Weights of a small transformer language model: vocabulary 8192, LayerNorm before each block.
Each number is 500 + 40 x the weight over the matrix's rms, rounded and kept within 0 to 999. Layers, rows and columns count from 0. Numbers have three digits each.

# up: layer 4 MLP up, 448x160, rms 0.0723, rows 93-106, columns 0-159
# down: layer 4 MLP down (transposed), 448x160, rms 0.0665, rows 93-105, columns 0-159
# gate: layer 4 MLP gate, 448x160, rms 0.0769, rows 94-106, columns 0-159
up93:464500492553466511508546431532455544463452486516558527510490516515495584518428584488429518520508472516513485533506515473603610493479472429520487534516534510500540480510504490425472444498481525550537580508530474484503424566477524460559504465525487548476562575457500592483508559545497466437441449538442513552443511552489518484498536548497517525516493422473462482517489427523489582477450476503530545577499512439570405498442452509473569482462513524477448511490516515477494535493477523
down93:523614449483477430491482555521554473495512513463443507525423467521490470466539537512502543480553507460516450492547472467478429472376499592579477490503463547535485457515515459509484506499485485455445499525406554503465494518457486538468565548527519430522515507538493484502492502507448552554605497510535450466564510561537503544543412574491453481525462488541549508523519531461463497473452475538517490489509535537492482398466518512519532489482492532468521424568544499514511445467519552
gate94:478519564557465553416528457474507510499515484488507477577517513488499463495511551492509462577443528576505579523474534481492544394501511423564530477502491452612522529426543504519476352485463530463488506531505497496519556454502445538527522496472528489477511558518388486475527483538493522578408472492448413498515468500468485467537582540502539393511591403508546521461568510430514475484551453518483505441543578522462550567448402440409548433401532577466531561455498509398390518462508488
up94:554522498527547495476569476436666480484565491502532499497478502408443502602439490472453520522426524478475491493470494467475528447489532526554529455462440503539557531537524465540497564492513451510537457503535533503485507501516497483468473494372496492530529528495515494562503492517512390463468562611530491413472515451546471513519425589486463511541444440549475487515578538467539514512517456460482543468471493526394512503484537531515578519547486469416494505504429536506491468473559498
down94:472436536458529520511459530497518490502499460531425456453512478602508503510539406553551445548482493488537477477444471549453543504456571527532409441441531497563518408555537484565474480446482469492435521498565509450577508480498544486504495503514485517483468560460432456516405409463422566503531505429572498464546465518566486520514530493489492508450495483549485496526494456564556495529563497463500542544567548444533463473520434515533505438458498581557585505553523473476496532462489548
gate95:493532521444503481489452452510486487525557524486494544521471535456458531425476507511479552473471511492465475425527426497473526410467523480466462490475532512502502526521495468466553473473509514506498524487502503491548542469467489513539481489529523496480513511514476395513493506483504504485483565541504555521537501504496529540549530465481571481464496461477561564505595539487492465547544490443533470527484534463473489458458500475495513547508510498470526548513482498487463491497512485
up95:504485561445441518486489534528518483512530503452480495499502500465395474487438518492505543495514554536428473546513496503448529528524544566488508479514482471526492536504506562512481504510521407445451496512488505532514513485458517462541445499554536508434518511507504458514494504463527519507477566518469526502488522504521449560492493483531489490500500577514509478518559534488491488485498511405418436540422602513491481426488482537504464446460515545495497482564520459470524401527534496
down95:484516532455446477479472455525518591490479449525500503512478481507507482536554503504437495500471492582497499389537468504499504532512521564476473542501468508494434483485485502557551535458472521512478484553460472579516461438548484499463532536505514525550511462515519491564511536571478512491550469489499508512496553518451520460499462501483492516459526395476520559479535506537468521555467441507508499459564353443501497481490468493539457468493501548475519500480532492499507537509493498
gate96:506481525471512503528587470473511447500470465527513455561510513547442456455493489556562544462527463537442504556539451440455603494479437474510450495503501565500533553479535537425512435462501470508549570469560478449538518535510498568487473472516515491512506445540457507455480437524499465498510509464506494583525599485455510510459462491529466473525452542440497458504528464429544490571524461515536464535478546477541546452470467556522506514538500519506498488546477454566495465471387509
up96:457508472469480519493524478457510490505493513561562531519536460518500552513485529520506474533510437468483454566512516491483499515432506487512460464452532543475477478478524460458487465465492531546484491517555448445425571543418467525439493526508467465526516506545404476466521522521585513514523518532448548507576498463456506456497480510530481489544544465534457547521481514522468464480528467512461444518511573464456519474520448443486503570521366462539484542526501540505508514477440525
down96:504509433518461502465486460491548481500502496528465493461473549543537526469541474452508525540526469544484481436421516524458475528547548492568511532513543490468501498531428557501527501569481515516471477472460563573537531521515515495499546456505502568466485514422582571566487511529491478460467459477488550500533443468496528558427438490523494489475540471480510471446446495502492529508533477508527551480517516509494529434521450471494446608440481463477546464531492524509467471492589530
gate97:517582489512515489515523497491512424446561557499478511498629504476478440484476510511507478548543496448520523493476434502481521499486485495534486527475465481420579512500550576447522497494353537538482469476558422466524489522470543499595454452557435445476550516502539480502515469517494494445465460480492525474551519463553501576542503411560520496436572489462494526460550446539522485438496477435582496507575497509507482479489528468518494568507535607525464459547395502549471520503536455
up97:523440485520481510509470459571461524517529478481550492441438506487449560480504477465503512470469563450473459483547577524485457459456487478534460462548569474490449459516502443495467504509553589492466516428519517490517467540502495507473487511421576514490496527430471560492567515559497456566523496470526486443480469587520604432533531520474474534579461491538478470509486537393488477605468528487466552420512517511479443493519477513508482494494508418549472485484549501487518485529559618
down97:480469491503515505466457506465491521566503518557452504385538502517481489531510545438462468562516528534490550523473415455549512472470488504491488564480504516456482530541431509521418445558499469474451483457457493501455500554489488451496477441448489518563468498555560470496521481485504534508451515520528485556551465497542362514506489492457539461472536516549495532496537456511559502503502411497588437604490521536502535540409494516546513544542557460492460551565540548455529523533465462
gate98:466549453468545502514506540423521542491467533479543476518527472524523500507477532501519530516452520549511465470547504471479499499515485433555503539460526522530484506495457559477529476522495468490483516510544455486499445447523509515483498408511517472460477538491516508541557477565495435539436525495563457470445528464441515492456516527577489551573452458504502511436521608546448476459469472496495516493509529546527548548520552468473492498495496527486479439484490494473470444480520523
up98:471514478530471445493489483455451536476515564523502532497431480495500483481472522528462489558447510532573535556485462579484510430505497526520431449487470447443516522516514486532441510515542469479532511522486536479531496547515459496515433611502468473430473433525433517497473555535477413474489557513503538552470510495540543578492515496482497518571561464523486439531489546507560437505510475497488529511450519407529478505524534502455505526451588547540549463500471503562488520523462480
down98:470497455440479540532477504435482570450499487546504464475511458505517518538525492567492539473445548504474495470520532506504412556519521478478541534498474558527489502493481537541527510526464522563509428508566388533482495473534483478470501495498444441439439465509572466545558455544518481501523433514539479541513512466429498441540469575513486498498456456515515513444489514514467467477482487505519528524581416549461566508486530468439466478532490520550506521492488493519491520494541539
gate99:501569503448431518500524537498509460480505474531523506472484456508487466457526536566566540525501438477517579520561455422546564472535469553465489477450543528487501462544534517401529476541512432495502502522519505540464544490537388445525480456431496475534536502490464442446448439509467563510496537449469496518538538455498437477516547474498481545460539556496445497489561481493491493445548513543451547569437491456553525522445456502535481480445558550477468534535389505516478419496626488
up99:538550472501543546501490540413465463471481515433530411479504446566474520496504508466547532530463464469478505456542489469448560558503538441522562502498516557525542477466520539438479564514461484450488476526539470510524464507493558435440481504496449474443491400459489540474530562599500530572445491584500524447527485492490482538557537548527527476455439457477533491499509488526388501502513489473582578550492525493498555501491430489563539470509482479431441510538530560481538486501518484
down99:561530441496497493497484605536488556554438502476479494476437527512411485486560496558477524482483501530513545496552484442508481561485485454538570511530489566520543488456446479469542492495504523459499499429436542527500519479478523474422457541494531520414521459520527530493486431492572562505521475527478552475450478504454493549530527583520495521445487494459492472556489542464429450483518479532505559528502430463532519506472454578559519524455536491447358515450463519558475502464457451
gate100:602621425522501524469541536455507566496537484554470558504476542487411464515474497465540524504492477489505494492564493496501590497526513457445482552476540520593556474513510506512457497544568512602477487572515465492498474502507572537554456518505424478478495504451467453539470457507544446499458527461475397493570572493437568494506473484429457470430476450580521485494517495441503502514531449502488533498577472535497490466516468475476404527501471558505519469431412533473362467567554500
up100:466524515507483531508549528526476509476518531553513510469500513541506391576572531395528474495443490419522529534513531416546508484487497484501481536561486495474492525538501513593481524549503463476513434515543483437526505491499492411532569430582456499536503570464503461500485423519507505456495504482435510481508484460432474494502444464483502475526438404504483498492550464489515461469524483510554493505546536424495536472525485451491542465579528560527426496585512437532464603554502584
down100:547494454473539481469562509523482493437513513474439526547463499568556459553570583462535480480426467552490506508517508499469533482539515473484510486541523489493539473520505532533517491474457465576532590554517480470466536568489582512546484556526472526429490459502526477548486518561435487454502521529485460556486515480455548424438432513402537528473516489487545536439524434443414500529479454550503476547508485493463475423536458502509482486444495547545463426490386505496490543531577527
gate101:487509511550548483455478468469556526442515487488533550536449559497467476482523521522561441465505411489495577431552417568534461474478529452531498519506517516536493462504500469470500591535496523480520518531514559538457522451490415465553478488582492453504527465538451566468415494559500550490429508508504555518439487507475512464591576482529494509565486448511595491478492490422483479568523473525546527565444474560426467533551451428473509499573502546416507505466460473489554497443496437
up101:430506522441461481561481491538467434485489465522485473588501434560525506512516462499461516480471588530509492448503511507455511489487481564449554439515496467530501521534512528354548527504497526540507479405540516541514463430463518543452540487479479521550499547438552506516422527458443516485585504457534474471477509486494513510501503453562559474446486467467433606510492452534577483493520560472480436486526472462496578456478551506443501420476566506460567473537503608480479473503487519
down101:463515555501459553463492489547525482505498500464507497492483511466483393481448545480427457489489473515460512503420607514534490509539565520537474512424532465467577518549484483544480520496487573449602485516405489464464530538496549453474482520433497543491525511503617478551506513519568455467480500461454448489417442514530573489491530494452562441458475522511535529549487496628435509506509487480572535511504500570471449490469454569445559513531539510520481513466514440481507427470453505
gate102:525534491504530495458530508494477482504596557504483560515526462517487493522535544424490507541497507502504555534482548489512519442462458534514525486532534478525466506526442510539460489537547480484477460497431546511552445554573423456566520522532491520492497485462522552477518528509496461480393531530521491490541490480562473484459482551484590494520495558461496506413498537521454428431554474439552530513433521492555462517485588516432434457434548502529486422477499507524479500454453555
up102:519443487445570512447490476522484527478507466464497560561447465508532511468467519512548522483490492447497477491624498543510493508476468574393547430507456516462538518521501526551531471467479572572500539406498437583471479556465537511484492468499450477465480540471525534525571510476485473522461521474461499490452410510555519418484505471592528478508489508444507536520544426569500442531518531529503529518452458484518491474491490461577543491532505559522487508506442473496493508501521517
down102:533532481462609452473492504519503588459464453468498453506538462499528474521522497602497515486501547479522414518498540473458555495448469523493545446508498533502548496490534480484449509460466570510575493487500446608543423511481629493472451462465431512453545474500428417439548520488511560477562534516500513475478534510439511473436537495484498529507462487487504489524512437502523434528558549505524470524460552501554456499538560505460489509537485556448454517508484502537491499457499509
gate103:500515582512523495505520463501503479468537457496550532528507528475437538536516491509549500525503446509516556529460421507520493478429470432494575434485480508534433466440453437460561532484539558521565544444578472432510491496453430431533446458517496549548544534566486530427505563523464452424493483467478456435469510506535460525523534502522491490484528536489513584498461477452549479620597508463542465469461513444512487561508526516476567534541489455404431579483476528530575536540442427
up103:487477483439552468574464513508575472402478547562560450490508452447496511450488454527540520535465419469514416487512548547484513570548477548564520488529431435485466538520546473480469520525479525500510484511509468579527494532497493511496553460469485492507564474453464517528567555499547430488543558527570526430555536440573510569448557473537508473520543547491523462520477475518507565492502490402452493479492492555509437553470538466538386534499501492502519479462448512481490518475400511
down103:530502493500461481420527483531555529522498430487443500498410563513587512521493449528470542508525544529430510507486537528497517512486566500493527528540515582495493449481466522489538487417474484498490546492508518470402548476507489547456449545516517491522488469506503550535470506504448554548496497572457423533431534513438601469536469589529513481495452434411553487475467578473442497483533467608444433475505499504535513511451480514497593459492510473493450527565502502507478475431570525
gate104:472485418471531484558509547468527466428539474438565480498468543484526466476524479450491539483540547529491481463507493561488476491515516492518481542492509470513549489515544507522542465464531484531491505512434506509496459477506528511518478482513462487525512431511515520556527505577521490478498467454534507553535490521557554522511534464493399473425513510516495454497618464508545562514532432511486587522542467413477493449482564508535516519480519497512534528473494497537490470490503441
up104:496510496445467582447455577505527483433471524397548538477511464510430424466515496569462531485576444453515489548505505458581480591464535526568500494426559573526538489447525545478499533506574468524533521514469464440454502490450469502459580464577456516538493517495473524550508473540562519523571498458550572448527434437478515473484438516496463514489486519451465523535560488563538537491508517484489539460487505494479537469467511490523521455540466481480506476521494428439542459501509466
down104:495536452494553428580496472496492542459481488495540486555460503488542473488480470461449535518431488507529505396525539493463466516471504519540475558479486496525434501498549483506625523435517483460499451555478535566542495467489441548553545508463526529520482429489539478579545444573464412556524452521532477516470577473553571458451511484530418490420490452461536477506543528486504487506536483498495585474498538472519503462521559555583486468426445436494576474501483480500481482487482533
gate105:505538469506457496487506562558493414487544556483592523490451506510469544507458460490477505502531540490534520506508527508489503504517498509534500500506570510514467558423525463461550456533460543554515530574482512421473527407447492472548446531465478534523469488447519481490530544497474471497506531505488517448479478493487510498481531445481489504391481522530435510530500483562435507577511449466553499494476511475473539512485552520459469540506570474436470529492458524480546422570552520
up105:518533473525473507505447445464438530578478433470445504467525451492478546476536502498532467521495516491457449441558464498529559491525463448532541485443455541510455457511522559558480546530526473491540541442541508483537481523476511541506481499513467447494537503476513516514477511521512517473497455532555486457590434526430445487577531528510482501515568504459497562448459415462580376496409500587490577540509464509469455509498429515511465526530440481478514519480533518451443557474547488
down105:497417548519451476487440492519565578479536447441481569572523513556469497458484508450478526435532490524525511491556581567498520464507547542538555452451462527514505490544528512537427558515521484510465518430519553511454515502454540477504541523498491500578516517472465498460492536445560516570487548532488542498459372472474467553520486497571508508509507523460484546506518374504484527492435440515511488468475493507480501575464450477508529484513530452464393519419499554568508447506520512
gate106:473460520524515398560564448543490554486472564511457484559495461510526526447482437548471475440482516446518500487510530511469539518545502452562515504493591576505571593438437510486468502488533506537505510515535426382429554512467461544519578541568483487478511468486506493426434464532496498488459476431505454538509520496501587512456492586511481489489556475562478446538491472496453487556482532473516446537575489475421489504502595513496551536498486515472544497387503486510485460410502510
up106:421539490539462492535504465553444460519432579496618520552508509510482479517476509514505490513519547481526481516453514500550470489513504495498463528550488540489501516506474503457577513478529459478559488535484448466500510455454460551527467541551425466428494456531442567509437498580474419542457501505508465438501515456599574589523503508422518617544521454523404420502554444467499424555538587486598496481515556529439495521521500529517433472501545534470499513428508492557538478464518482